python train.py --n_layer=8 --d_model=128 --n_head=6 --n_kv_head=6 --head_dim=32 --d_mlp=512 --vocab_size=512 --activation="squared_relu" --norm="rmsnorm" --norm_place="pre" --norm_eps=1e-06 --positions="rope" --rope_base=1020.0 --rope_fraction=0.25 --qk_norm=true --attn_scale=0.411 --bias="none" --tie_embeddings=false --parallel_block=false --extras=["local attention windows", "value embeddings", "skips across layers"] --init="normal" --init_std_qkv=0.0503 --init_std_o=0.0411 --init_std_up=0.0503 --init_std_down=0.0252 --optimizer="adamw" --lr=0.00247 --lr_mult_qkv=0.5 --beta1=0.95 --beta2=0.98 --lr_head=0.00609 --warmup_steps=247 --schedule="wsd" --decay_fraction=1.0 --decay_shape="linear" --final_lr_fraction=0.05 --batch_tokens=[8192, 16384, 24576] --seq_len=1024 --doc_mask=true --train_tokens=91880000 --steps=5983 --dataset="wikipedia_en"
Each number is 500 + 50 x the weight over the matrix's rms, rounded and kept within 0 to 999. Layers, rows and columns count from 0. Numbers have three digits each.

# layer 5 MLP down (transposed), 512x128, rms 0.125, rows 61-167, columns 64-127
520460537523479483556585553545454437547478534507546488444483540603537549535491528497495559532518452569460548478467537385489518495533481479559457486524386470456529566494521581528523513507442428
558451512414520439410548484497446577464637598526484470496513425505447594479514410601558517506539454478511632563546521512502454538489562563505429482593524422462510573532545446391545484498469545
251443474515644520529467527531446475476435508533480550486535493464454419512521491502432537503495489477548436514455476524499506475570468462567481534540481464448448465497461499587503460440564518
567454523531515479470470505381429477519455510616451562424507503560539437573535433509464531526507536476510512499503495528503517576551487500511451523554496505555483510481498516541578480594449475
489495506418533518526492469548473508502468519429565453512575507557495471504431527500574463529478532492481599526542492597395560516473464546532449475437511508487464480473506477511663610589481514
416405513470626529409583508500399537497467550520504491399609501528592366445476466436485490479488452473529490509544418484551527480471549448471507544538478601534490501484536492536489517547492581
401512508529500520509441596397580456445587491497469444510480444491505457511511529480485459513431447496484469604508566524482372571460419529432400499533511481493509471559506528527583533544515493
472428466569469488528475444516451476661483409516468650474514371493503422609539521504424472427445562495469427507457512468517540448488425535579450558567505533508516520442440468575485610512485520
550528485437446531460498522524556459646537463461414439428471459455471633444455506520557521513500510472523571499477470532472494521429586577532482421516550588492420475535588521445590516651530410
371484538570542417525461498376472530441372622499521510505487504556477499556472568436461513463532510520502421473537489556583634528502570562506514489495509508484476510485615542531482468395540498
561544537517554514517459479508541489485412462434471475520530552491546523547497522466507488559437533503480500502492499464495552487487447497542531528598533558551458546521507456526488428441425513
425483523566477538454596454522504507530516484338504509475457523425512508564474436415415428437512549572559520400534525478603472523473552493592612572474549492579535433435422470455524581541553533
473512562512520559488497521470460473553491494501496547495496514605421562527497484456384534440476494413595462479410459478511455422510460510543589489552604582435526510434504481447478527432464557
494594456491582566563409485553606481495531411491455523436369557504506538540457513433468491490510579433580577389561605471479489530441528459465583498517477576563490445519474474466528590532477532
552520533497480500518534574476551510586562442538461630527528487561520482603433479430493550522509527538455540557535370483486575505459623467437412461444560526453472509546466490485500466499504578
482521420470558441529509481562504462470494525463583426454539467518467409527467449435476501560442524508464575476568478443526603445450436471461510445490446451488490448457502524544572481500524389
472492409522519485553495563449510472456545563597529582511531562486503525451512523546521530527529476489439536539527485458538510446476514467456507551587445403509542517472558489545502498563424500
490547484530456402506538484523489489500472523517556527477520557488461528496506524443546415532487504543517489486477507520463475503471466499517412489501491492462457511468512522556555479455505578
400480444558545525494500527505511508470475440485489535499548495418457346446511528428473480543497476569536554456495584545484477462513432582526496477523444516480455496477539501551570461444528535
402503497511503451518446545513473467409473535475457476547466541369563438540585455567491461453521486539458464538496460513557562449574462503519457488547551529515443491478500534516544523485438454
564479500562516501512526488549576430440521539481539489483484489402497538490520512477447517473481510555525532513464503445505482407558597540407469480476422570507477490470437573497521501593493418
541534476476523534556458507501513496561418410484492554477519491396464305492521538500421548536521511376539472518548525445522497490479503481531506514483486439398575513492515447441457614479470490
580540596372444443483550463442401635569609464491393511477462545488501529558502479511568605555449511496576480441448478528510568403564490488483509442487526488555475500511544500468526493623454544
467428413459468433495520555578566425342593453410537382491593466448502480448563480504493559542510521506468482432530542498522476556442473506503454547529517514507562374534517552493560513457553497
420554537534481497545483569540599429494479493533527478465458427503576414554523445543470442524465451540541485598488531497514503476521508403491561561450465506429509507518473457525567545414531442
412505493456564511472473494531473608483421484459537423540494495523439505585474541525454495448496447462481461476538516484491545497488574561556579544442420457583551519473538548403576447582443493
635544481592473455509471545516516608527499561582503456484493509491460478427467560467585553514490555540516474390466513566602492426586483490513495491517604526489499532449527437494483479512528547
546507501443449520527433581532523543534518540495495585490657560458546564520513584553546512569397549553494601463536582522489539549463485401575467472554551494577512422579490556482551427527490477
366535528498470494438513502529447518548510586568517472508543569468515534500553473552529446449491524506522522459433407484512454475479494497477505477528515480554469531449423463406568539517495445
510478550577552553537416459542436501499460475578443510485437607421539569560540585417456492472505484417465495506539550434538448466557485424588375530521513499452550437544448471452524471436469454
425459503580424503463539489561586569462395534532516526496512553464530437511551514533472514470548497494451500486585489603525505503577490511485556411552508434543606533484486507426556514519448477
468558471525567368475543531503468487458456479540514511402536495454515503609503477507484420481409591421576493482537452516605486519452495466362474507504470514512414507437603525505563477571471525
392546452541556439519506543511470444493528416510408402432516480484539502454484399453511518508608485476443546506513459496590458607489558479548526481548535537461437462537474494508504448545411583
459472512445532513501528466458449381522528478462471449535504492517614433468493452484522502558557493455470566546520499506467554614550489520373475512441491468556460471455516446544445507451529479
508499462459483393575515477474482464472457458483472533544564465469544462418539557558527479572448556377555500544545491430519499534505550489404486555546556493554541540465531474520513492427538471
568468594524545520541525454546512659449469527496499525487521552469437508569524483603564439500452458458527517437453570522572478445509582453442473457509552469494513494464404489420608534515437484
516517523427528499482487514576506549481593474558432492528509476543399442501495454453480474473487448493488461529493411486539444509466379532509458548546486514505468559511512434529585432458536603
363509591510565549553499560491533394564536480403508513441494530576578329526430486513527422476461490418494560491506513459438474549446479519553489385441482537544460480506465406451531497517518506
403486441531493471503507573457452416564417407489533474465436484559521410544503539503492481515547576571438476582443486485449494482535506507481513543567506443406436454524440452562492536451540499
407496545464508438481503570421555457479485485505546478522577450524440480525473499476586426536570421567546479484396489534453502528398497497510504574421468535386366471446468490456528484495377464
592443501521510562387423531557537564503575449524465477505562514463400554513471544502499540444515499438548513423555542382559588567479430527425563503553549483512542571611514564510512533491327516
425482546542486521523449558458420512476560530541426529525616431517495376457544516470615492545534414477444500504471539463483468497442504415496520472585551458522485544451475434506594505532290542
525489485455507399540563494471540513473517588408601512489600496471470504508492538575529412406529399548542568427501566460463469465529517520438590489537514483618601521527537575431495438521509467
426521424507533519588467521494592558559416469659496511488530481530552543438551632467456525540492524547330557501507501544526486503424545453545516474511557474492513474538426433505543590522478457
473397480474457457509467567579567511494505483551587424524418484442395454494418482526443440379470480450491504541532474547603458557454460521541464483496480536497375479499506467558554571520499524
501464553507407555511477450527449472539482550490423588554551570583548529507537473535471474482579513511463478522472578534455459530488469512580533500477517514484536589512441507481551465522526623
525504509629579559525509600552436564443423510521510445414429578586464457609542475492474490636474489516554449541493438490563504517554506490472592551483525468502468465600544535502570523466503538
458558488457538438426432440515456436527460527452456429500558441527378441470420460470596595431448558499495520476509493493525507528486472580384506572568512436587454464524554522471480444547439611
539451534489521600586584576462484478519429469511450521528518446582449486447506578468443496496500510563518546487473497573449530424518377460513553482546620539488552561494431524457558484513571518
414536501488514557481473507473530591528515548503411553479514561447487568562514531492477433503495504556481587596456505496402512477555565552546523376538545536478565366538464659463492556460471516
521476481491466385450552438568499509505521538501495560515444525420524501464502513494529547478475499598463523562475475487480441526523487456414442586478455451486562528516485475507490407415441457
564455517572532483468533470543558486518563665488467541510488539496538519482526464494445545502571478565515508435479581518561464414540523491451490478562418547562532465485485518448541491618455495
503459536498420429473501544493501464564529547468486541499548529500441542470487380683544478394482501552498566476455515429542465536460610486529435453467566626497467539555456449528480387493470550
499505467495431545553481469461576424424516448433567562480537525553449552527487526485478439509550562525476526549567511541407507371459472443499525515528614502537583470450491567505407570569460507
489540577477542479462462558440492531551484506504523515505606587526525566463527486435504428509588514393548500489558472522467447515524578530517414517546535449510552461427546579408496550552568470
561563494494573497547527454572496490503688546558496457480380424428435503495523512462553513436415458529448483464426464523542496424471539532469617517521438463492519509459460530503443374522487470
542458461577509492493506515495505465468512416424564502517493447416430389470503425500487462515545583465596426547515498493589471440485499533458545415526451440537540525551422526510497517463580518
411481565494606527491420502497426447536451519598518492555504450455493422515522505501426544447451479459565487500547465497502596538546518490592474553523497542542430519515483567552542488521489481
480531488493516542539435484541564611499511578449517423506569396410491499474497550520480541471619481496521595533513497440498507482521385496552483501499495472481450429564570457505607502421518530
496512488417591513512355438509489565519401497536459570523602505533441491539479508498562457432531516484467490496468510435507483430469470481501534418402518536516508560466534543482526432472375595
505537493428451519503528519463569466589468497535485397546606491546456551377556560577531525604468497488490567476406630538491473538435507602459586555449545567453475460469457531514614538547442390
478517516468474363464497506417530483477397480524472487522446577471557494519519428517485504512475588445532484446484526500428469542566574513512502437579543520609440533494492518568409451437454450
504479564469507475492486533503552646548432545489508586430559459400521489437572436515596452457489513553462465489505494557531586465434625501492474518514543440505490496498501525497471506569460374
509486557495545488570449506465419489495549505552520511490572588447535572550509508468565436429535470483519578513590445435556491526572491414563543499504555545581520511523483455524470432512480552
528542447421464562445524485612516538515555452546409384462516437560494530454482489575526616576515419544464613504482479469517503442494497482560507507462494489485591348506476486447546524360454488
527446484528512476543414482521501526450515544575586478459539550492433413380494469487453361444548616387528519550524447502503523523486475480411486476417539468508529573468531450463482486505555503
643558458425474474450474498541517498472551523562505452598537479492437480479493473406515517532540500554415558570521469496505451617467480468453410554533476474484474482538558507533506543524488445
405502529444530419537506541560548458523545556559483475549482466435560482447534496448516475457507423580507539489574647472510420520472562529489468588484564451459466447428512538499402483509431492
491483532484570463459581552516493469484511486510445453527452441482488607545472427480489504439485591516571445525443498530522487459503489520514491474516527453577597433456482493496501529436485475
445509507622537405455495571437516516470405543454432483537496531579548428521506504534563461459534482521492518455490468417419464527587490457537516580548487457510498494503600541514520521399528573
359544477607554530535408523521582523428486603518544485465504459490437410581516546493518389494601510505515452527412459449516475476570555525468613587503506483373587470482557451557527460453416431
505423452555483533506536399651532569435498515472540505494460483430473380549499525446488517482543427538443433455509493460607481502495581458466468535471514517510439439461486451506509452469483451
465525414439537528431537492508451451592530416537464496497530399530624468526521522432485517518564529442462503579499457606603440525513517606547475555490551518487425487605539506455466479486400455
546432447394448311450481461505415542608568475553499543577543515484565587529523467579486595395435531605483565430465541539545497416530548446510478506524510565507466502437500525473584483450439487
471444472550634454499548426566505512518477503531559467518441558442455485532533481474482453514514521444463470430499566449546509440465550598448456486522495488532524415464566466467446418518481505
519462513490453523517507645504565558457447533535575454547478570553526439395572576507366443465497379415555496580526499489448452520554514537517480427541460514438423452535543501530420426553571522
532485558523567557566397561511464469530547442423514586501576466447549498476444454499529534533510517571444568460543538404599531431457499480414502504496493339527483508430420510525431525497567560
491472472526498474543420530433499441495525587551442524523540568489483457481520487547590491558386419419509586492464527478546385506584472531516518571487493478539429472458467460495441523439481533
530530546443423472492523592513509570478503553469463484499514524595489460410518459521404465477460502389400438475409512463545438493622526544524530503427521498495457504495524440378487422489516554
553481533541347540611597496458538483483482406490495525463517519502417523392556550478527439531454471416545524504473583525536488489423524461434477549577481467460443499431403549535505499438499530
488557472598479510495489481534472544484487460394506601462510540430495431470520418558479500463475541385435446471574518461511534420487564515538449451428527467507519461479457486525517506475489535
496560415425494445432409507538540510457594555529473482522461532477443506491438514551495479458532390485539550617515451605585497425645471582421557585541440435419500490566584453462550528524440381
499490412588536552449429484533467597454419550485450436528465533575520498485520503496511593483503491630436557475458485409513484422545430529545537531516527486562507545557426510458442526576550483
405522517492499559465445563516488515451452458504431530557499486494503282525522471526483494507517512537579483554487495493445589497587449454509491451422477531526466529528541530559510529447396513
449484510550466442515536522521474498473405457468468477463522529513464457497472523493547527578465449451463493586546514494455565555530434415499458476540482390583390475514501505453508491428446473
516486388442559562431479591532500463539406487575503459500571560555487513450490573443471528492507508506550573481584461414480464478566538519566421528524519505510482462496481517572426537482444549
535455497432443543482595488530513457486543553492498505492521518528535461476505517487491475596604526552551563485572488490451504445490590516440461446446495469549613471546538526466512509371450532
445529437426484462554492538499485574408573584454508522568594571581549509606439501544519465424443509446440489444432536485540506527398554562522516539474508475481526608480622520458492468593474441
596454513525480536504588415559415523445453436409451451457473548459441524528536514535537509539522474543478525495574356484456512504470536411448439480498410580444480555473516421469523535472517563
567493515456444461489449580445450427514488413516482458503550533549457387562456550414470518526517515459538448612563454526407436492532508518481512476471595601576550499505533477589434507481492467
410459464538515481546474528502491468503521533407490575583493555510393491520560488414420482512453480557460445466512544528466484491489487523495457445533505518448558566425408518583462535496422497
492567487503546503512587564519482608466488483520453477575499480606446443449550541490510475506490534489531505590448558495480483426518458462531521451530499524479457479445624380531544557511451446
558628486447522654509451494558464518403503506404480642527492463507479569511546484416480419463386583583412490540492560488405453584411496505491514402525553640524434468421484526630449436501567565
494472459474513437540526474520386511561522433430445466467398427518458536494489577424534537566518503512429482456493475574556601513513459424539453518492526504465502483470491409590555468525492575
502612511475487478539492513583540553480513440468521506510491489467498518508453476516548568514488468495468471420522509437465489628472500519592566430463545443549483480595485470440560489587412470
495492546503518419485538571500501431529550449506453405415409496488496587536442496486463580553563399654459532451553596474438446526548509471560456411528425585472553509554409567453425541449453418
525496505451406516446523444532522489547538555450505445548505486516549556501499500537491564574484545444414525519560423458487499453470544533527456479335503444532534514497556457494483497508556517
564469473479440484529545583504458486489481435550455508522571496532548431460518515548478500514556530524558551476495595479540512476475478513505543509491488440547525471504499544473577605484437517
467507555493441509441421476486378395562445382625500477494527523541509478524503596528522582471520476435495560532480450505576528533499488613512438612477501584542406493550485538502488579380459363
437437559444529521542490563506428440490450464469478547469545516617483476491482548433451437556608449448496522538471470498483565440569428509414475455404500505459460437467483499500447559566449579
560454509631515433606504577476544518454483466490501488572445479485490536470542517545492512560583461575469592516524551504479556443529428576496460465490513480475439556515518477472458491503524474
502506586468472454474453533478495348394595515536418443467515522537459533389482567500531486472504474555505485555464487587429514629534541518445547509474488452544473561488497526468503417517544547
504506590537470498513466509491462530525409489524485436514468500512514588489513495521430501480593446466442436456460561401477506607542532608608584534503642506539535538503535471383443486477567504
460569486447356547496517468573544475549437496405476536518509465482433511499490486520470517465500567436475526527544554507477466501505496480539478599443515550591553504513488513409420545578493563
476569431448505508561487443536517481439461485463540485593503589409451493421447492489498577429413566503492521572442512550447476471465480558446491521663561492518508500491430465519479442535458430
496557534572470514431568550529464471563583432535582450536524533516452353527509420501554466505498508552591408442474500469571458431536569443514532416399516468563508476482409564545483447457508419
433564545460486582517520559477433491478538455506425586497557428477508406578528521528441468497543525386501463522462468516470387522516471535505534510574531465506555454514446576410505514560504518
# layer 5 MLP up, 512x128, rms 0.138, rows 62-168, columns 64-127
536497475442432526520497489470538542511514506477529532476599463452564499456519550523552539414528616453621545491528531511417483489460472426490486574545480421506472595515565489421549442459527488
499565511475524469547498475531522436430528464497575554449521470514512566453568544463486449448516526528512518572488472512476466457522487497478456518549566512424482524507528470547432510565411530
475541449516495533443479492565532587531527397633504524426497546543466531449529550474520532468450528505564493511477503458518500490432427496505522524463453518424540535568564461497508543554516445
523512455463526464427580480464445553462461521464550512441572526438470485503595488524586540549510538481500530538456462536503531514524423504489401463592502452465470524558582490519569424515527587
465538497519494486527486488413501485424557500496506510362589462507460475539595421574592516489466459438538506601425451557503570523544467448478511448551500530384509554485598455508569442519465504
520510472405337513449582510392598476512547472486544509513454517567508521557481562562576463396494496469474480543508551512492405570556460526466507478513544475491507459544572509481479526555463453
538469454601566507504451351523454521434514498441480460496503488530564591512558529564421499454474509452522474533540472688492425489459411488583427452542560477533491562452456433429510478513540456
454470602454488520520428535489544412520607487362469425462529491502438533446494531577506538382445508537523431518478483596502504554437531470560476412449559510501581566475513487450497460528532489
584638505454529472429525471494538500544559534502463510482511551603514533480593532475494557484539463471574455517429525469497575478468544504513541450464524481493505487596551531567432534524514515
513466572507531565382554443496535480485486510463452519522563503475491503479488565461535481506495505537436520495549536473501451462616491499582473510492604471467491486451516532447418585481553421
477533464537408612538447366405511516547542536526498517421479485488550555425477490527545487450511539521555481505467583477437554475477480623514468507459541541504558495450519499497468429612503571
483519485474478531457425484551444510473555439517434493485536433490542563540479494513477501545555530464472443491441508497440449532541433537529420493486480517557488485593605527440425483542439628
522625462463536554411558531572522491454465464443498574445438473516598476468578512581526513454451453559523453440461376470510626552499513502523537488538520539454484529531478593444443432494506440
531432446503451505499400358476368580439489532481518576556534499579530578507547492443501425369486583479484493519527390628505583424458492460523431499513530472447468558490543505424447470531600530
400475544533447597470470370450458468508523479514498549443588418542587438474546477498629457478528470431476513482486433495402532476490488518516457494528518582498459569470441505480546482472579523
620475429475343519499550524526448472504533463535485487501568568487513546506530460489496559425409538503525501544467535521439599486612504438583453552536614497442458547410536487456470499477519521
494470402524563471458505428469446495476512481495438517479540543518507557487503537450501476440453481413526457575434515552507607467476545513509492483542480500469438517468540501427536567505497430
481493550512448557511501503454492513440528455478519477502579551530570475547539522575526494426507463503523490557486449541486454478465500475488462590463494499497457490444483519503446530493522516
512493423446462519589521551491497514472549494535510526489576475540527549449525510516527595415466469388499415400459499487475418512479379402619470455567423497511447457494515539503543536497498561
559517554550395647517549328480478469517443437519500453545477395555550496488559518418553503432537558460456408506473562475452533509553482413514508591548443562386479563508490522463506503541543512
610504442431469547462518473499518485517477415530407591565589542455560481343619541511544576534550509432515400515524537506465564522524513558543511567431518527459423515544591495445482516481526522
594547517473565466463558463519472493567565490540477482535423508483434547530585535539531609437466641508552411539460424528482457533527471433574446443521571436496476523508546482571441554499444389
468472475513454508524546480467492435476480514466496465448503460567543519531505588567548533411523521542487363573556434519461627450527499436556456395533512579511534529442573573523592546469452532
515482483428499526522550541474530478488484561472368537474487529557536516526548464488550443414499503535553470623494398535495531596480515548543532549473557458530504450574485500518506559529513380
522540551513512477554505489485547593611436396564538562505517439471520548539510513554473554484510475454566531461429507526514459549614532433534399465470407510493411503474531498465486542601473424
568500508469524515449570442526608507584487450519398467437470518524594521485488491503556496449488601472573492457457483458442550553493477532569519495495473528451412544466639496602485500494535505
509521537529529533506476474505497456531491476377497447465488487512517549360496489576561497591575585486472536471500444608468478503521493528494400501380483511528505510544457544544485525545585560
445537540527444555519528456416538529455529519502519471556671516427560531501507501576615514466509671421517498505475454516496487557492425467579511524459531528488477533488510522483519452503484539
551481473522527502460510479396573546520523526486532537531416514480468544434580519571588501461471619477510477513523492479456536538470470646499411475495540478515530471521440507474487455461447443
533451407507485473518474529473459515476492549495440444436491479484457550566452599506565501508469487503512562484447546511519595524525454496536449423549555523497492470539503519421514527585548500
539502593489389558428478567460516478476451523602495475500541511475447558496504457533566408460574613446463544487467409541466508502485462532436490409431558588465488562519466488566554547586563514
487535403445470522458501505430545457507424482441541521470487494514540598399486482531531571425460452532586469515514449515510511528486518455571545442439553588534434602522464499550516478525532521
501511497424407551489527435476493499547590423600535577531483504594511486468499511546600484541511455518451498551487496584408496546521483541451509520548555568467526518488420471500499514484562492
582518509542467525522504490552464424583518456496565526538572464500551589548564555502621437459511453438546465414592431512450562432538449505504506457518402534558505456489545419519547468499481474
592556544555511533582499511561467499480490505489483503440485515541574607572577491637568563474517495453518475507456544451488515530475549449489450534525505598434502564475484608522510481571512534
550475539437505514437577490462441514499569466485500587513468522452585477447537471600492479454529474449435539555524477553473513459445473540426525512534553524463453485519512568464450506510483438
466469570504484494500482531433553459558523411485561509537469429526522470464576527449579507524507539439530463554485504557511441478489506564537490478497583481468555542449486499456497586533542515
534509534382530528480552527439490465492492453479506507511449503525598507494577569479579467483442524467519457520498411568415548495501454444428572516504518480453486499486538424473497540588406484
479529518514542520524434520444454616434493453524469470548600563532484553509584416604501495465480503414508468516456540485467548486482490552482540550453611559425519503508426520551472546620516461
515562487528516566519441470517587540453435425483552498551620459566588473467581461434584478489548553442547522611484558511451575463459461403566489502513563606488470496558490551463557487447570519
604502486471518566470477460529488530547578518457476473440495450514568546464537506474599499378539555384480490491471510462495467487486529426364494450514466482516390481581554472545514506517495508
509568515410551482365553459496565482461429417412544556510515425482493471418531521529518563390551567540542339574430399509479599535494477406514462493489543518481512535576470547485580502504463481
495468482441442673456442475559578435535549400602489460500579478571550551521604559487497469567569473556496508571518489504406541552515410543513557507486513462523330533539594471496545591509516445
566553626468362553551498477554419475474510479476581535508508505483486481479520502516551477463425675421453500454451427530431549587514462412575428461453484390473381522482545556524541613542484496
514609515494531514470409365566440531510495493482500427558398463498540510565539498477544430549421463549502481496512528509492427506602379580521498507448556525485461489488511582483383505597549371
547528430504510417505414448466489534460454461428450569432599472589609534467524506502592470544425444498569470549528461527545548512530478390496523420413448575463498552527553617421529413501568552
502580472533348525376428457495469476407432495415553444419547534499515573546532620410557543522476452496620480463507482463367507437498478495537518425433515571373505561488506535481522497525452456
552551512407446502401483469421516439536541457457476541525446500562529552454497514504527478533477496477527422546508441526469565595610496478511502519485450506504449500533496530594445520603458529
532573568501339571564488523464538572425416467538410443578367457579483515577482464523506580567502478411457514485528496502481538511590460501583524441437592593517450483482536480503456589470496487
566512398540496496450586451519537534577604503458544599562483411442513506563519437437514558534486568537564565526566502484501566501628480626467393446438534509515558513526489468457454479510479494
580436529518388547518498441477561474548557531503457555557465470611569527462573442451450523380549508490486400448416530495476509546467503497440451470526479513510489567563597516381524518580547520
552465541396468544534479479489479482491420410447513525489487414533517526557602432372626544532406599496453432504454379507539570552498505495529495509475519583450584464558527465581488424538435442
482543450475469511593480497531472545504552429441471546503446550604482560493443533489480482456534466492537409468432454520502464479467526521549460470489480553439530515552514530529482581643491568
446594524484545559428434498511542576505432542497448424478494527509559513446581436460605459511457578500558557549453539485491530519481523585536482449458512482486501597601470601506532515568554486
572490521555460557527446457495568527466516508595435422644506483478521462498500442502612523517492475421447462500517448485494446506512470524519481540442600491492531500532512554494506554439612497
591565491535483544494447427543511465571458416415517576441554375502542494524496611501488502491479437424448460416489511520499512502559503502516484426506512477432427565446568503485483494545489510
478534517527515492370442482470494532541520513585509551514550506487482508528532522547479557462465537501567428504448489505447506541584496488484474489444570563528476522452558486510486526470560471
591504430500476514530462579557509520509558453529496490502497514408524478505473405581550500489442428462557486529433467497477436565531517511535469480450590534399434531436531442527542448578544487
494493432451482556545483474516522575543450463578583518498514627528531497392593429493538469494466493425545515462500493523477523548496492572583444445430455576491453484595549484493561547547456444
500514388441578577494556495497464442421485483417519578497466555544527580478467600391565507483529524450511525565506453516433616571510413564560544572514525473503511516560534571440459550507506326
522551465501487479460515445477634570498446419517477482471470494463551543523523463514507493502473550461530537477486401535392455487399528501503475473411426467521471575492571455578544541477583572
565492464442466607428517520545520533549529565490421479471511436529587527525526480608661472440461563576621492587389459544486578490503588489551418488488583552534438545455505512553458527516547367
524579482510441541481567489460434419450488448588466552420417473575536633527522556572624466436460593434566348588402365480488533474450511427526413441487471540443442613495498470554404502492556546
670635528574532567441510469488521527486486493371477483488487507515536507423566504545490641554497451467510596511541453528488575469552482537559537450428496622528501505527541582501499556499498512
575500521536440585512417454549437479489457470567491522505565526488504475514445520540476463473468443437514517506466456525490594501533393497466385519414601538494528517472545540502436575559521487
498468403560426520487426544515527536601564470512499531496462479516469489517515487565389528476442518500451558437504486466490499514486473489545368535502565529468454619519483513432440562494502495
567491557441392512561564486510569463558537508494423436434454424485477565422570505460562563442514551409491480488440456501434574512467501477567523436477493488534463464602479466519594448542481491
526598490536470517484430439467506462567470502499509524582576362411498564495454492495447631519524510430487479510523504521517536475529514561507534442476491553465509480478534552520526475478544493
500491452465471493531514528510445418511433469454550558478548449436596515548538491452513522539452517526473504484503464486400521526452436544587526483435569480522414502511562463463510454558562460
550558485476539579533453401531530539456472495571494475514614510492491510489594414594545484498519426484466520581456445536476490477542545520530501398373523510493502551514612537491447566489535544
584548445547470543505478421533524500484485498463511560576457502505581514571508554443523561519427429486458461486488439492534504579529483490477383551481509468377425446600572488546513564505492560
495475442449487601564472508500586511559547467617390633523465590494510541401640539575502537417542561444513566519486529528463442456465519534497425562545452526476505510556421564506528409505481484
546432560529452512461445475458490440575455409587451377498493493475519520478584482498577484478486497452567539471511504566468497470577345520489518475495643523409475472486441557539538589460573479
480533500572502538530558466419560495501518480465523514546580485517424527465507519503607460510376447533486447528475437463471511516559504490528493522479560501533519523564508501481581506500494510
537534561489541487431516497536593493440453485455508473524532415496543530459582500532464558526368540493575481504399488562493525600523535518494449518495506530496389506581490502577587478592512522
535488495448410584483433504494462488509513442518470542558537495635563537513497396519441496522427576515575450468468451464523500460555508549569460501535545555495484586534473558471458566572481419
529497472463488490482494376493458522420495501403483498551563562615560588538477426619552535477515503460464554444532512504436464463435443542490498550512509506544516532567478567533494559640500404
553556477514462572469508512488510540581488395477580401492363448514475511525524513570424493547398468485622548540475578504403488512489543509595462474465607628514432581508509541470484540510518374
574553504463492513503543530487491542622481395552485597419531543483418566507489437496520482493414425444515544517478509449492461515439518521475523459556455482484502620512502501489339435511427550
508471461507409508435402514460567511472486527427400574545497582553456519471612510465493529509561569436520553484532379518447538428559384487504444439485532566429492499444484522538492634520575520
523510490497463561464413538504533625602431541585414442581528481485476513456460452488640560525557539489437406507496418490440505436516448503545470502415525569498504510376560518528532549477513542
504479537567450525455474529502559664475549400565443472541399518548484539414428444567470483480527487462430498487432477571482486497497478539561323463492493574513429559492450612397449520553450442
475600523500474458540466487527465495579522485498527475517532489439527508514522513533443469434547536466505481495553403517457462500517507485492521468452488557466547493524465493484484526482592597
502503509551552599515454503484458516448546504547454457540555479491522552513528509541462477471594492500449502515506530501400395525485334445548366569426488518528465571515485565479487516534512551
408515495553521554522464421496545542574542479436393539563511523495472468510476443542530427419486566552512496479491421474520565476477452546555406528433492496492470602482539536421550501523617454
471496451424442481492494382484540492516483473483522464469576495532493475438516495524588473516549543410537480494502489471512549416494431544671524472463458563460485467505551561486577481492481461
543460470464528504554531465501549531524387415666392434506481533501547492493512443529557443508543535409556509448454549615437513509526517585568465526449504491439399512439494561493489500540508446
561528441515440528429520392476486470444497557448503506474488531530665530588479535482546492521351463537521461425488502528460532516585511514526510495420573584487523513522587588503552496468447455
539573469516431522509476416479513455435566317483491438438572522480481492406531493603497551566456437483453508472466516524490499488478480504577414510458531511491507545511485566493489525511483579
542486455447441436515521461459528477456563450517461517557472568655562508488478490482605493420534524459580525548429447589448497399536467495460456478476435537503529490441516555549468510568505484
525500447489468542480608465495490472598578430491533523487520517465512481565562486466529506527513422520512614523544455532535506509462452452520578422439478455480476556490470598491443523535499566
557509486514473456467443463546478505547484500412507492405604481523517507543444488461474422506453422536516453460424417607459420495455425588551467511528528507469344567501484450521429547586584457
510550547499511520544507475464508526480523438553471494520463449439533536473515475446553485543497479573485494577584478590465563517533447443531452481556506479373473455516491521438473425555435496
547537502496458506499592480380451508532501521428507482460541554485562521519451431517547596477496415536473455445530569491405488474534485460509469508530464605473434490539576477463416573474470479
564523577499480492454462474451475546542547520524468490523451469489544559366437402579465491461473505445491464491436513515443451475619508552383516421394619516466443533557529526560437481462478533
500424450535553458471581511464526530464471513500495560569449531488585519554538484469484513504496546454552464569500434553424481598460447596429459469475600536481462555564513489541470504510480459
573542448485527506526557514374514517534484438550479517450541493465566493447536448484633566437493440426566556516481495456498492464516485483485564430498587533476419648531487505483411427503518464
525566431452457512521507341545617520486449521572478414516481520568577595387542600642479562482533508493450530567534488500462515520476488540402442503504402511490530611523510615577491469509514443
493551575531458522519551546557531588576454518510482550529409498533547587515473499460528457473547523488438432500393492514466498527487478494534484415508511497468479466564462609501542549580537542
569416519437417511461552505521544466496476514519512434529533571490547520445566485597526441473488493403574454603454349641466556504518497521446511499488521505400511582504553488492480509505563530
469614445446509499450429486508596478437479450517519484538558442511568524391477455466466519410499460451604594562423483567467530489500368431457514377445477448436462580522493474498562465523465489
456578402583466501517496557559514517487470450435425447525528404518503504527494529519482525487509465453426496413397459532496562607507482531605457568500525478542383542529515593387458508472537471
608603556463537509430551424558488563572518522478515456540546474457622454561517476533547461510472531526541476525476489470502448537567492510482481546430469467527445469530511532483516468484568460
558428382507540539518461347478562556490507537506485531442420503437571545618529645591559572392420451529496460488523516466430540461564448510521498403522449498485485531550549522483564541510534474
570464511554421543443517432469510420476482462491469413564509415527567494447496501559513466585485521416520502488568431429474496493525524535527527554411498523494372553540491573558499472512471486
564547486495410478383535488531517468419460518431494460498457527520548498486494519525528464440498477421452501493511489454490403530556420419501462505467516527508428484646504559565541528558551525
587537522476469536401587490479477549555473522468420480404450536480583559511517486454578502497483554493569516476509390534442456550528513479402517505458536514508476467589547486482452469612490454